Part of a small language model's weights.
Size: width 96, 3 heads of 32 (1 for keys and values), vocabulary 8192, 2.31M parameters.
Training: a variant of Adam for these matrices, 95M tokens, 11650 steps.
Each number is 50 + 15 x the weight over its row's rms, rounded and kept within 0 to 99. Layers, rows and columns count from 0. The size before them is the row's rms in percent of the matrix's.

# layer 2 MLP up, 320x96, rms 0.0981, rows 37-61, columns 0-95
098:41 35 42 58 57 40 44 52 50 66 62 32 51 42 61 57 26 49 53 47 43 28 58 50 40 60 55 59 55 69 35 15 29 63 55 52 41 38 56 63 49 55 36 51 29 34 31 56 50 73 48 50 62 46 73 74 30 84 71 71 30 65 30 57 42 57 52 47 51 29 62 30 54 69 53 65 09 53 28 61 52 50 38 77 59 84 43 33 50 32 80 18 42 52 53 58
101:42 43 42 40 39 49 36 48 59 54 55 46 40 36 58 28 32 69 24 60 58 37 45 26 49 46 52 59 62 85 23 80 47 50 56 55 16 67 67 40 74 73 34 41 41 63 53 58 27 50 55 57 21 40 78 62 49 23 55 68 57 58 53 11 32 19 54 65 56 37 31 57 51 44 37 57 50 61 69 41 51 40 43 60 58 45 48 51 56 31 38 74 76 58 72 61
104:49 56 41 39 51 68 47 46 48 46 31 39 23 48 58 71 37 21 23 20 51 47 54 76 49 75 55 57 46 48 73 62 59 56 45 41 77 55 57 57 31 29 40 49 50 58 57 53 46 71 80 33 74 27 23 58 42 39 48 66 52 38 31 60 53 67 61 42 31 32 62 32 45 58 89 36 51 48 72 22 50 20 46 67 44 64 46 78 28 46 35 48 57 53 40 57
092:56 77 47 55 67 45 45 80 60 53 55 52 47 61 27 33 46 50 45 48 36 54 63 47 30 66 76 47 33 49 33 39 61 54 31 62 48 28 30 61 59 56 66 17 73 42 35 69 40 38 44 45 41 52 71 73 23 28 45 45 31 72 38 28 42 82 64 36 38 76 34 69 65 33 76 51 46 37 41 66 41 45 50 28 80 40 47 70 58 42 24 54 47 49 44 38
102:61 28 90 52 42 44 39 48 61 48 54 46 57 71 61 60 48 49 37 61 46 63 40 33 42 45 67 75 50 58 62 67 43 67 54 20 28 66 47 87 78 64 57 55 50 56 27 62 48 53 37 66 42 40 13 40 20 38 62 49 67 53 44 60 56 43 58 60 42 27 58 26 72 46 42 39 38 47 46 47 38 68 58 40 78 64 85 41 20 36 28 63 42 58 53 60
109:44 63 22 17 42 38 66 43 51 68 63 39 57 54 50 51 49 45 42 70 64 45 49 53 66 82 64 75 59 48 18 70 53 35 56 69 79 32 42 50 76 63 52 26 62 51 44 52 47 36 68 44 57 54 42 44 47 58 51 35 49 43 46 52 78 44 38 28 11 41 61 46 61 20 66 67 64 76 50 37 31 48 39 54 37 63 75 33 72 50 52 34 56 38 21 59
100:41 31 20 48 46 42 27 49 53 50 37 67 37 45 33 48 54 54 66 59 66 29 36 85 15 58 48 50 57 64 53 78 55 54 57 49 67 49 42 38 49 63 55 23 25 46 58 56 33 21 69 53 72 51 39 70 47 41 63 63 64 82 52 48 78 68 42 30 62 71 69 43 53 35 37 64 63 48 40 57 47 34 52 47 45 59 60 23 74 75 18 56 59 45 54 29
102:51 65 56 38 65 38 48 44 61 70 58 60 52 28 50 66 18 44 56 14 39 61 32 54 60 50 66 16 44 47 67 70 54 37 38 50 24 32 16 69 38 46 44 51 35 63 70 38 13 66 59 54 57 67 58 50 54 61 75 59 57 26 74 46 40 46 44 50 72 43 78 38 63 47 55 55 26 51 45 18 51 46 50 55 47 65 38 81 42 45 80 54 52 54 55 46
095:42 42 67 27 77 48 45 25 33 65 24 64 48 34 32 47 65 31 38 42 37 75 47 53 42 42 59 61 52 38 37 33 43 31 73 42 64 40 68 26 46 48 50 42 17 50 70 38 42 28 35 55 54 42 27 57 54 66 61 35 64 43 56 48 38 60 78 58 65 44 57 29 56 80 37 47 47 80 68 47 61 61 55 49 51 94 39 43 51 49 74 80 39 47 34 44
092:69 53 30 45 58 46 60 50 53 47 56 43 76 56 43 46 56 56 54 59 65 52 50 72 28 50 53 36 44 42 30 36 49 57 67 64 42 46 47 00 55 80 35 46 44 59 30 58 57 52 40 62 60 67 47 54 72 79 46 49 39 42 36 21 23 49 46 40 40 09 34 39 56 27 40 52 32 63 51 77 34 62 64 72 64 45 54 31 56 69 71 62 67 64 39 78
103:36 34 33 50 47 45 46 51 44 80 68 67 60 32 63 61 61 35 52 47 55 57 36 41 59 46 74 81 51 35 48 56 62 47 49 47 38 51 40 33 62 44 57 24 42 35 41 22 55 68 71 61 51 54 44 35 36 32 35 41 71 56 47 40 58 57 30 60 83 19 33 72 38 05 41 86 53 35 63 46 72 61 49 45 56 55 29 45 38 46 57 56 47 35 44 13
101:26 59 20 51 80 49 59 33 42 52 77 40 63 59 17 42 50 74 35 54 69 40 21 39 85 69 26 50 35 46 50 52 40 71 38 54 62 49 34 66 40 52 46 47 22 56 47 47 70 63 42 43 55 53 54 56 20 61 43 63 44 61 51 53 49 67 34 43 71 05 65 39 51 72 74 69 53 53 55 49 48 47 49 54 47 59 51 58 24 23 42 58 62 66 35 55
103:46 76 39 43 25 50 31 56 40 29 82 92 39 67 56 78 43 53 69 53 45 52 39 44 56 31 51 67 62 46 65 51 17 37 64 44 66 18 51 58 55 39 34 40 50 75 48 42 56 63 36 67 48 47 41 50 54 45 40 60 55 46 64 40 99 36 30 36 23 58 65 44 27 63 63 47 59 36 55 64 50 42 44 35 41 57 56 72 48 64 58 61 37 66 53 66
104:59 39 63 53 51 83 40 31 30 62 33 64 71 44 29 72 33 47 60 56 50 28 70 58 45 34 57 44 39 42 40 67 48 65 80 40 47 49 30 41 69 31 74 56 42 41 37 17 63 55 25 25 60 61 47 45 58 49 83 56 58 50 59 69 52 53 69 51 54 50 17 28 47 34 54 67 33 52 40 31 59 64 65 61 56 63 74 49 42 16 34 44 25 52 57 61
097:41 68 60 42 67 42 74 54 42 62 65 57 65 50 51 41 41 41 56 39 42 68 46 60 61 25 58 52 53 82 74 36 48 28 16 24 66 45 40 59 50 39 43 68 74 66 42 58 60 60 67 64 43 77 56 50 51 59 36 59 41 71 72 46 42 62 47 37 32 25 52 24 39 32 71 00 29 60 28 50 35 29 49 63 44 43 37 46 77 48 60 54 52 58 59 48
111:39 33 39 32 51 44 48 63 51 55 66 50 75 51 64 39 55 68 59 25 56 70 49 58 65 71 19 67 62 69 52 64 37 50 31 68 44 38 32 81 30 64 45 69 51 26 60 63 28 68 32 40 60 63 28 34 50 47 48 25 43 38 64 66 54 78 23 40 50 44 72 55 47 46 18 37 79 45 47 60 27 37 57 51 37 42 60 70 27 27 51 55 55 69 60 45
094:31 64 47 68 48 63 45 50 46 32 42 83 38 74 45 41 66 07 56 65 57 48 43 21 63 51 56 14 71 41 42 58 66 70 53 42 45 47 43 27 33 41 38 34 56 47 46 74 38 25 68 65 59 49 76 41 53 50 76 70 71 38 59 31 55 47 57 52 42 34 30 53 42 62 41 62 70 46 32 66 47 54 70 62 54 49 30 61 63 44 44 06 47 45 63 53
108:46 25 53 64 82 67 40 57 49 76 32 73 44 57 41 52 12 40 43 47 55 29 46 54 45 70 69 41 48 46 49 60 33 43 58 34 58 51 39 23 41 39 74 45 07 52 69 81 56 29 68 51 34 50 36 47 74 48 48 52 34 14 44 51 40 48 51 55 64 45 62 73 30 34 50 50 54 55 47 38 64 76 57 31 33 45 22 61 27 40 54 46 61 58 37 40
097:67 60 39 37 63 47 36 63 24 62 76 48 65 55 51 65 31 33 57 54 34 33 68 49 37 39 56 54 56 86 44 54 51 38 28 37 72 47 64 47 30 41 74 34 54 46 80 36 34 56 48 32 83 37 56 76 61 40 39 52 77 72 48 23 80 70 49 46 33 47 24 47 66 55 41 41 65 46 69 69 45 63 56 54 52 47 46 65 46 77 70 42 52 45 78 58
102:60 32 17 53 19 59 56 70 63 52 56 49 57 77 66 39 50 47 39 33 46 41 39 76 10 69 42 51 38 66 58 44 61 24 46 82 48 47 52 30 42 51 39 41 35 62 68 41 53 45 72 47 42 35 50 74 51 90 42 30 43 55 37 61 57 16 62 44 57 51 56 60 49 47 60 17 49 43 43 43 49 38 40 74 38 43 30 29 68 45 59 48 65 67 60 34
109:42 44 64 44 37 50 47 60 48 61 33 51 30 64 42 56 37 47 41 29 72 42 53 40 35 52 32 41 25 36 63 52 78 41 63 65 67 34 38 06 38 42 59 55 56 53 70 59 53 74 45 43 92 29 68 55 50 75 37 55 28 66 35 84 33 29 35 50 59 40 39 49 66 37 41 41 41 73 11 59 39 52 50 40 56 41 56 80 57 62 52 47 64 65 55 52
088:75 78 49 59 25 71 24 40 44 57 56 40 56 68 39 48 52 31 61 31 49 25 38 29 40 50 41 80 64 61 70 59 59 52 44 15 51 45 39 41 53 40 76 56 29 28 47 45 63 39 34 55 63 63 51 52 45 55 57 59 48 54 12 44 35 60 48 31 26 58 49 59 51 19 46 77 43 43 55 33 73 47 38 48 58 35 13 30 45 42 25 48 56 25 46 44
102:25 51 63 54 35 42 54 79 55 39 22 63 53 37 57 37 23 35 43 35 57 55 31 39 57 58 76 63 37 55 68 70 39 51 45 33 61 39 32 56 60 38 46 31 52 68 62 57 45 50 36 35 45 32 37 42 46 62 38 65 43 51 39 37 38 61 67 47 83 47 34 51 77 48 71 61 00 58 52 15 56 47 54 54 57 49 73 75 30 57 63 42 76 44 40 74
109:74 55 51 55 47 37 54 54 30 64 44 55 59 73 71 38 74 58 49 46 35 45 52 40 68 56 28 56 60 32 28 63 41 65 31 64 40 55 37 57 74 52 63 33 39 56 37 95 63 52 38 61 52 52 69 27 30 67 39 72 60 28 55 73 38 51 51 48 14 46 45 43 50 66 31 45 68 50 54 54 75 74 64 58 74 51 22 23 34 48 41 21 43 59 54 61
107:64 31 49 63 53 56 55 83 56 30 42 43 64 68 09 47 47 43 48 80 52 75 43 35 41 45 61 61 63 44 61 61 56 42 69 37 49 64 47 52 53 41 42 35 28 41 49 40 45 34 85 34 65 83 50 39 48 58 79 57 49 47 59 60 59 86 46 41 49 87 49 58 27 54 28 50 45 33 21 63 44 66 45 34 61 46 69 56 63 44 33 63 37 53 75 64
# layer 2 MLP down (transposed), 320x96, rms 0.122, rows 37-60, columns 0-95
103:69 70 58 63 84 39 61 70 69 53 49 45 36 41 57 61 60 60 63 33 37 50 71 48 61 66 68 38 56 64 29 43 66 20 33 44 47 48 60 48 29 32 44 32 52 46 56 38 52 51 53 82 58 35 58 51 51 27 55 42 44 68 42 35 58 33 29 58 55 54 43 81 57 56 75 48 05 45 27 60 25 59 72 28 24 57 43 57 78 42 47 27 62 41 64 51
099:43 61 84 30 47 75 27 62 48 43 42 41 29 71 89 58 40 56 61 61 69 51 65 32 69 05 84 43 62 62 41 50 56 30 43 45 60 52 30 31 76 47 32 43 33 63 39 26 49 36 45 50 57 41 52 68 53 63 49 60 53 54 23 55 55 43 44 69 44 68 35 52 53 36 52 64 46 56 53 29 42 52 34 24 60 59 66 46 40 50 60 85 44 31 62 39
106:42 68 37 35 38 32 41 45 76 74 56 60 17 80 45 69 67 61 63 37 44 83 67 50 67 45 87 46 71 41 20 46 50 50 50 48 53 27 28 33 48 59 67 60 47 50 49 50 30 35 55 47 51 32 64 51 51 51 66 84 48 36 44 58 46 36 73 29 52 55 42 47 53 56 41 58 32 58 37 61 74 36 40 48 24 56 60 35 51 72 43 19 53 22 61 45
094:93 44 30 49 53 67 40 81 51 52 41 53 48 59 49 21 40 61 44 48 46 30 60 75 52 48 65 61 56 52 57 16 37 22 57 67 52 58 49 38 16 58 34 59 68 69 52 23 58 57 30 38 60 32 47 59 28 57 29 53 76 71 48 64 50 57 42 42 55 42 53 46 30 76 12 60 60 65 47 33 35 69 46 40 42 37 41 37 61 49 54 76 43 53 70 56
094:38 53 48 45 68 37 40 31 45 35 51 47 44 59 21 66 74 35 70 59 58 31 50 27 25 84 40 21 35 44 55 55 62 34 53 52 43 54 41 28 54 37 56 83 46 50 54 36 24 48 41 38 48 80 63 63 49 50 35 56 50 71 35 49 69 63 53 57 65 44 65 48 61 47 39 21 71 25 65 20 58 35 54 76 60 20 45 60 80 47 51 63 63 63 61 55
106:52 30 74 53 69 60 20 41 48 34 93 25 63 45 45 52 45 57 74 73 54 60 39 46 71 74 46 44 71 51 40 52 63 27 59 67 80 49 65 56 37 22 62 28 40 49 42 36 61 56 60 65 38 31 30 39 33 61 51 16 36 47 49 52 37 39 65 56 55 50 56 61 71 46 50 57 40 55 36 20 60 59 13 50 37 65 54 67 52 41 47 31 35 46 48 63
104:68 58 46 42 57 76 37 34 45 43 85 43 43 33 16 22 55 63 89 59 55 40 50 59 36 55 47 70 58 46 47 39 48 57 55 64 59 53 83 42 49 63 58 56 35 45 56 37 43 27 54 56 52 60 31 29 39 35 62 51 70 74 45 62 47 75 42 37 57 66 36 30 61 57 58 41 47 51 29 00 66 56 70 52 49 49 60 44 39 72 37 53 50 38 54 34
100:59 44 68 61 53 52 44 74 46 28 40 32 59 50 56 37 28 54 32 21 54 46 55 53 58 43 47 52 59 56 52 49 24 38 79 74 52 63 29 53 52 65 47 41 41 78 82 43 67 67 58 58 32 53 50 56 58 21 22 48 55 32 50 45 40 27 28 41 40 66 67 31 44 58 60 40 49 41 50 68 30 76 14 72 68 42 35 57 63 51 29 82 55 38 78 53
094:62 32 93 64 57 83 28 31 38 30 67 73 33 54 48 54 71 60 58 55 27 68 60 36 47 62 44 59 57 31 70 49 41 52 42 35 59 39 55 46 42 47 66 53 09 37 29 56 47 32 44 68 51 62 40 48 49 69 65 56 67 28 49 68 43 12 56 41 48 40 43 44 43 69 65 46 62 55 68 33 94 37 57 53 48 36 39 45 54 45 68 52 38 53 60 40
095:57 98 34 39 47 41 79 78 56 55 43 68 42 54 67 50 38 49 25 44 28 58 73 50 61 49 57 42 38 51 61 57 26 56 78 24 21 44 64 55 42 30 41 37 59 28 35 61 64 52 49 42 46 49 40 78 69 47 35 61 32 58 49 18 54 31 65 50 67 23 36 50 45 59 65 54 67 36 59 75 61 35 57 43 45 44 32 46 71 61 34 60 46 49 62 28
101:46 17 41 32 53 83 52 54 24 54 71 43 39 84 63 56 70 57 41 32 54 43 69 59 75 58 46 42 40 49 57 68 47 50 43 18 55 45 43 31 32 55 47 77 52 53 37 59 39 20 68 45 58 47 63 70 47 49 52 49 40 58 31 45 29 49 71 64 28 57 33 34 82 77 32 56 40 56 33 60 30 77 29 50 66 68 54 50 63 29 58 44 53 55 31 59
104:60 29 53 54 20 69 23 41 77 61 46 38 37 65 76 23 30 50 32 35 70 51 58 65 51 48 71 53 71 56 41 56 57 46 47 53 61 49 65 50 56 61 42 44 67 45 40 56 33 25 40 50 63 46 60 47 65 46 32 28 81 55 39 73 23 62 53 42 41 24 47 25 56 53 25 44 47 61 48 66 49 65 66 75 42 63 41 19 63 57 58 75 40 17 34 44
097:43 43 42 43 66 52 44 45 60 48 94 51 40 73 36 64 58 43 81 41 62 32 37 27 43 70 16 51 50 38 52 48 52 55 64 45 28 36 61 55 58 43 30 72 38 56 46 48 48 60 42 35 36 55 36 20 51 48 32 65 62 37 48 27 65 33 49 39 63 44 51 67 58 62 88 28 71 35 45 60 45 64 81 64 47 46 66 50 76 31 71 61 45 62 17 53
103:31 43 59 60 59 13 52 42 47 44 65 52 47 68 60 50 41 54 43 52 27 55 48 42 59 43 43 44 57 50 39 50 61 66 37 36 61 53 50 52 47 61 43 63 50 40 62 41 37 52 57 82 12 36 52 89 59 37 46 54 51 42 26 36 79 59 50 70 44 58 39 68 36 73 15 29 38 40 58 91 71 72 11 56 27 73 44 47 48 52 31 55 62 61 50 57
099:47 17 51 70 40 37 66 62 20 29 29 40 36 44 60 59 63 47 39 48 37 52 31 47 56 43 67 26 61 55 46 53 57 47 63 48 80 64 47 57 55 80 47 39 31 46 54 41 73 63 71 55 44 40 54 37 42 46 30 29 50 61 74 44 53 65 46 62 59 72 57 56 66 68 45 32 42 43 56 31 44 84 00 50 84 37 48 66 58 67 44 43 30 33 52 48
107:47 61 86 61 48 45 35 74 58 59 67 42 56 72 44 55 40 39 00 58 32 63 48 58 57 43 53 35 55 22 55 59 61 67 26 67 50 37 66 60 45 66 27 43 38 49 32 22 48 56 39 50 66 58 46 34 44 64 38 55 44 51 44 65 45 50 75 52 25 65 59 37 55 36 35 42 62 50 50 27 23 43 69 41 87 38 41 80 55 50 28 44 76 40 56 45
096:31 50 28 51 46 48 40 68 73 50 23 65 48 40 52 50 43 42 51 70 43 40 50 38 16 57 52 38 53 42 50 53 34 26 80 58 32 39 28 38 34 26 58 51 43 58 27 44 30 44 70 52 67 53 50 38 39 44 51 56 42 39 72 41 30 52 54 38 78 38 56 83 65 44 88 78 55 66 27 62 62 70 74 76 60 57 41 74 62 29 54 38 48 58 58 69
097:50 57 54 52 64 39 26 54 35 53 34 46 63 50 48 79 48 65 38 56 55 58 48 44 32 40 37 65 43 46 35 31 34 25 31 60 65 58 34 61 31 59 36 50 71 38 72 72 56 66 16 52 47 37 56 70 58 69 55 49 45 67 34 50 69 41 42 54 55 33 39 25 57 80 68 45 64 51 31 80 32 35 04 61 68 69 65 43 52 38 55 83 50 39 65 58
095:48 40 39 43 25 71 40 56 27 25 75 10 37 46 27 21 45 64 57 66 39 37 65 72 48 32 48 54 29 64 46 59 66 57 59 33 46 60 51 41 52 34 64 31 57 54 45 49 33 34 56 35 63 53 49 56 61 61 10 49 55 56 52 45 31 68 49 54 36 61 43 40 51 38 34 51 40 51 54 70 51 65 59 69 66 73 68 57 49 50 37 99 49 65 73 63
105:52 28 46 57 54 57 55 45 78 62 54 64 84 40 56 61 16 29 53 53 83 50 34 69 34 49 61 43 22 58 45 62 30 66 55 66 46 60 58 50 40 51 66 55 15 72 58 45 88 56 30 65 51 34 46 42 37 50 50 34 44 54 35 60 37 25 57 53 57 57 63 31 66 61 84 57 43 30 36 59 52 31 44 56 37 48 13 62 73 37 57 46 44 52 40 29
108:64 77 43 50 33 58 60 67 36 74 65 44 51 48 25 43 39 55 37 33 50 36 49 43 39 65 26 62 46 71 52 57 70 43 86 49 40 55 47 61 55 41 70 50 39 35 54 59 49 57 40 57 43 39 33 34 41 71 48 43 53 44 54 63 23 54 36 54 47 55 33 78 74 54 59 63 64 64 32 00 67 51 41 51 53 37 60 59 57 55 35 59 67 47 63 52
092:59 44 66 38 51 61 35 72 57 90 32 57 37 71 57 50 28 44 64 63 34 79 45 60 53 33 73 42 37 31 24 46 31 55 25 69 63 56 36 32 48 72 37 41 72 79 44 44 39 34 60 44 58 26 60 28 56 44 75 58 31 43 65 40 43 38 33 48 54 53 37 42 50 32 32 70 46 53 46 31 59 65 59 60 71 37 76 59 45 34 75 49 67 47 27 62
099:58 87 41 40 73 25 50 55 52 76 48 37 43 37 58 38 38 64 35 40 77 59 18 64 40 60 31 46 51 46 46 21 69 37 58 57 29 50 33 47 68 59 26 53 34 58 61 38 54 57 52 60 37 22 51 66 35 56 69 65 47 48 21 74 59 67 64 41 50 31 59 70 52 04 36 52 56 60 62 48 49 58 32 81 41 66 44 55 56 51 70 60 46 56 60 33
109:52 91 34 59 30 44 40 70 41 47 49 56 50 66 53 77 63 57 37 57 65 30 51 40 43 42 48 43 59 34 70 59 45 64 48 61 26 47 43 39 55 50 75 29 58 30 21 58 69 66 53 15 73 29 51 37 36 45 11 28 57 56 65 61 28 36 61 51 47 55 72 50 43 38 77 57 80 34 37 60 48 59 34 59 47 48 59 57 41 61 57 64 31 56 58 19
# layer 2 MLP gate, 320x96, rms 0.103, rows 38-61, columns 0-95
090:19 61 42 57 67 40 63 57 42 41 59 53 69 43 28 53 68 61 82 27 37 59 47 46 11 48 56 48 54 55 29 48 57 78 39 38 36 72 50 63 47 35 57 67 68 62 65 73 52 77 33 60 70 69 65 43 35 43 53 67 66 73 71 57 48 30 35 55 38 50 63 30 54 62 65 40 48 44 51 62 34 25 55 66 42 53 35 49 57 27 69 24 24 70 45 68
097:48 52 85 54 73 67 52 53 38 39 38 39 61 42 57 37 42 18 58 45 47 49 19 62 46 56 33 54 63 31 49 59 53 47 49 64 29 43 31 58 24 45 23 45 42 58 36 59 31 56 61 74 55 75 49 31 50 27 32 45 48 40 48 60 67 34 42 48 80 42 32 56 43 59 29 65 33 68 51 68 67 88 40 47 25 33 60 78 68 64 38 68 49 46 38 23
094:29 38 55 62 49 48 72 56 49 42 58 70 58 57 55 56 44 59 49 45 24 32 34 39 49 44 51 45 54 59 53 68 36 19 68 65 26 73 38 65 50 76 45 37 57 33 50 34 54 62 31 34 68 57 80 41 52 57 43 93 54 63 49 52 29 76 57 64 36 55 35 48 76 45 43 50 43 51 31 15 55 57 30 57 78 53 50 34 81 61 12 48 51 44 57 37
103:53 28 41 67 42 60 61 65 64 40 53 37 76 63 66 32 33 58 53 56 49 68 54 47 50 30 27 37 63 59 38 44 52 44 24 37 52 64 12 56 52 41 45 70 20 72 39 50 57 47 43 79 57 54 61 30 62 35 64 36 48 41 38 47 48 50 33 46 38 55 45 61 62 60 47 66 62 63 20 21 78 65 68 44 29 34 44 28 76 52 50 47 98 39 64 49
104:29 35 73 46 53 54 43 51 63 58 55 41 70 38 49 50 29 52 62 62 40 50 50 66 56 55 51 55 92 59 41 49 55 63 11 40 71 68 47 79 25 42 53 77 40 55 37 34 48 46 97 20 69 49 56 27 38 73 44 46 14 38 40 48 56 47 38 54 39 59 42 31 36 60 51 60 56 51 54 48 56 52 57 41 44 61 30 78 62 64 53 24 57 41 26 48
090:02 39 59 56 59 61 45 64 62 40 45 56 52 50 60 48 43 34 34 79 65 41 47 29 71 42 37 35 18 81 54 46 64 48 57 55 46 56 27 64 49 77 66 56 33 34 51 42 56 42 53 59 49 72 41 09 36 47 32 47 25 81 44 34 58 57 44 51 64 43 66 65 47 47 49 54 68 72 57 68 44 32 53 29 44 70 44 20 70 25 47 38 45 62 48 46
104:37 38 28 62 82 39 37 45 81 37 37 45 27 52 44 67 33 51 58 47 70 65 47 50 46 41 84 39 65 33 39 37 74 55 50 27 53 51 53 29 56 58 62 56 38 66 50 34 55 55 43 73 55 52 39 69 30 67 46 15 68 45 68 50 51 65 37 61 48 50 58 64 56 54 49 71 59 44 49 70 70 66 78 32 58 57 66 21 89 53 66 75 41 67 49 34
100:41 60 37 54 60 54 34 40 47 56 09 42 60 47 48 47 42 55 56 37 50 48 36 38 74 35 85 49 47 86 40 47 61 57 47 85 49 35 36 34 34 79 43 53 80 53 47 42 40 54 49 13 44 68 52 41 32 42 32 39 63 61 46 28 47 57 67 49 55 44 66 62 66 74 27 55 23 24 55 46 52 74 65 44 45 70 60 68 45 53 65 39 28 61 25 47
104:45 46 31 73 59 42 38 62 73 42 37 47 51 54 65 44 51 80 53 43 77 27 65 73 53 73 41 33 61 41 26 77 38 51 38 63 67 48 51 41 68 32 45 51 52 38 62 40 60 42 47 35 61 51 38 34 55 35 48 27 38 41 33 46 69 43 28 18 72 53 51 36 43 57 45 39 66 39 58 46 59 48 58 38 70 53 86 26 55 31 41 39 40 62 99 71
107:63 42 47 27 63 58 60 46 62 26 65 61 71 58 72 47 61 64 52 60 55 55 60 32 62 52 40 53 62 59 60 62 25 44 79 29 46 64 18 54 39 37 39 41 68 63 52 39 54 50 55 55 32 59 40 59 83 45 47 37 54 31 42 67 71 23 14 55 57 41 68 32 52 25 57 45 63 16 42 31 43 20 43 68 46 34 35 36 38 15 46 50 50 70 64 45
102:43 32 27 61 53 55 44 28 47 47 56 42 76 61 40 66 37 68 31 75 28 43 46 51 43 56 40 24 71 33 71 55 52 35 68 79 85 60 29 18 40 55 50 38 53 68 57 29 63 48 38 54 32 31 56 14 65 21 43 50 40 48 63 57 43 62 56 36 61 34 57 42 75 29 53 49 22 57 54 45 51 65 25 60 48 43 71 45 76 53 40 53 51 59 56 69
089:33 47 51 62 52 36 43 50 59 45 52 54 57 57 47 83 47 66 74 45 63 63 56 59 70 63 84 67 65 90 26 31 66 49 53 67 38 45 65 32 53 12 58 36 56 45 75 44 42 36 26 52 41 89 48 44 31 51 53 31 60 40 48 15 73 44 40 57 61 60 58 43 54 52 49 45 82 59 51 58 31 46 28 31 58 62 29 51 47 75 52 55 51 52 34 45
094:44 32 67 59 41 64 58 19 36 40 51 43 49 86 49 35 39 43 46 72 34 35 58 52 52 24 22 43 57 35 66 67 38 11 38 51 50 60 52 36 47 33 34 43 52 32 47 57 54 56 59 52 58 79 55 57 73 78 36 21 57 53 36 73 53 31 67 59 52 32 44 54 53 43 51 72 88 24 38 52 55 52 36 73 64 60 55 75 60 49 57 58 74 34 51 54
096:38 30 29 51 47 46 29 42 50 41 37 33 55 63 39 53 52 68 42 83 46 46 67 74 52 54 70 69 58 47 40 40 50 40 62 71 68 68 58 36 73 27 50 49 38 60 47 40 69 51 50 52 58 04 39 33 30 60 29 43 64 61 35 49 28 56 25 44 60 39 64 58 57 59 43 48 41 63 50 57 70 99 48 47 41 45 43 31 65 51 11 43 29 34 55 34
099:17 65 52 55 34 55 43 74 53 35 56 55 68 72 46 55 55 39 44 65 48 74 41 42 55 52 25 63 43 45 55 80 68 57 41 42 65 45 28 77 43 53 32 60 33 36 41 47 77 69 42 32 31 50 16 46 58 34 40 44 39 44 29 84 51 62 38 50 39 49 22 50 45 58 88 39 71 47 49 37 49 73 57 72 39 80 67 30 64 66 40 48 45 44 50 35
093:59 38 45 54 52 34 54 60 53 60 50 57 45 72 51 42 44 32 63 63 44 79 42 62 39 50 54 37 46 37 38 36 53 43 53 48 57 68 40 62 12 28 76 51 69 56 44 33 62 42 41 61 77 42 60 16 32 32 50 28 44 72 43 55 69 63 51 27 70 52 62 59 80 52 47 46 58 24 31 73 12 52 51 68 89 72 44 70 39 36 52 54 62 54 69 68
098:51 54 51 64 25 52 62 42 31 32 52 39 43 32 52 45 64 78 58 56 44 61 60 46 80 68 25 68 58 60 91 55 36 39 53 44 69 78 46 66 48 60 05 40 42 45 46 59 48 56 40 44 36 53 56 53 35 34 29 41 81 39 43 50 50 55 45 41 48 42 74 76 70 12 35 31 62 36 39 32 66 66 61 59 28 49 29 39 34 55 44 50 64 38 54 44
094:34 37 38 67 37 74 69 35 78 44 57 46 47 45 42 50 69 50 78 49 71 26 44 59 52 48 42 57 59 70 58 46 47 58 44 53 29 92 48 37 39 44 47 30 58 26 43 71 59 47 59 38 60 62 41 22 58 75 21 52 41 45 35 45 56 58 47 28 27 47 27 65 29 83 58 69 24 41 59 42 57 66 42 58 50 62 57 65 51 37 08 50 52 49 43 29
112:25 43 52 56 55 76 70 43 58 27 37 54 37 60 67 65 33 53 55 64 58 26 37 38 44 54 63 63 57 57 46 42 44 57 52 64 44 69 56 65 77 35 65 62 54 25 50 47 71 47 55 52 58 44 46 32 49 52 40 19 50 52 43 76 55 38 67 19 13 61 39 63 66 31 22 50 54 46 49 48 75 79 48 28 26 54 70 29 74 48 32 33 70 34 71 61
107:42 52 41 35 49 65 32 58 36 60 50 37 29 45 80 57 55 27 50 75 81 45 59 72 72 14 65 74 44 46 34 23 38 47 64 39 82 69 38 26 42 79 26 54 59 61 29 41 39 64 49 47 38 58 85 55 45 48 39 38 29 43 62 66 79 47 53 34 56 39 45 42 67 54 60 40 47 78 54 59 35 42 52 50 27 48 48 41 54 61 58 47 44 32 69 52
101:63 41 58 53 59 38 34 51 48 39 53 35 41 57 47 60 11 53 45 36 88 42 60 67 62 50 55 49 48 60 89 42 64 44 45 38 57 18 24 24 34 66 41 31 45 61 62 43 72 40 14 39 46 52 41 56 75 41 71 35 46 59 45 54 48 72 34 35 58 48 65 46 52 33 43 40 63 29 48 37 47 65 40 44 61 33 29 53 70 48 69 75 65 80 36 70
105:47 38 42 80 60 24 40 36 37 35 50 76 58 81 32 73 47 49 68 55 69 54 78 38 45 72 33 31 33 76 37 56 50 54 50 52 44 61 52 48 44 58 36 44 45 26 47 69 40 33 45 42 66 53 46 66 54 61 43 46 51 36 67 57 25 49 68 40 40 62 22 30 41 77 53 45 39 29 40 31 57 35 66 17 57 37 56 49 65 51 55 41 97 49 54 72
104:38 56 34 51 67 64 35 71 62 46 40 58 52 34 74 67 54 59 40 40 58 33 50 27 69 72 37 52 65 51 64 76 27 42 37 49 34 62 36 50 48 28 41 38 69 41 47 55 50 58 55 57 90 45 46 34 59 34 29 47 63 33 25 34 80 45 60 52 41 66 52 54 60 46 34 41 72 13 58 44 44 29 43 84 44 49 93 38 35 64 56 50 31 43 58 47
115:05 18 43 58 48 94 47 75 66 40 55 45 50 57 76 55 79 45 50 64 40 40 36 65 71 34 75 49 44 52 55 44 50 51 48 59 77 61 26 51 59 52 21 42 66 41 26 45 53 48 57 57 35 41 33 42 32 62 64 39 63 58 45 46 45 65 39 68 40 58 60 38 36 84 41 43 45 62 59 53 68 52 57 46 37 62 47 61 66 81 24 75 50 45 54 38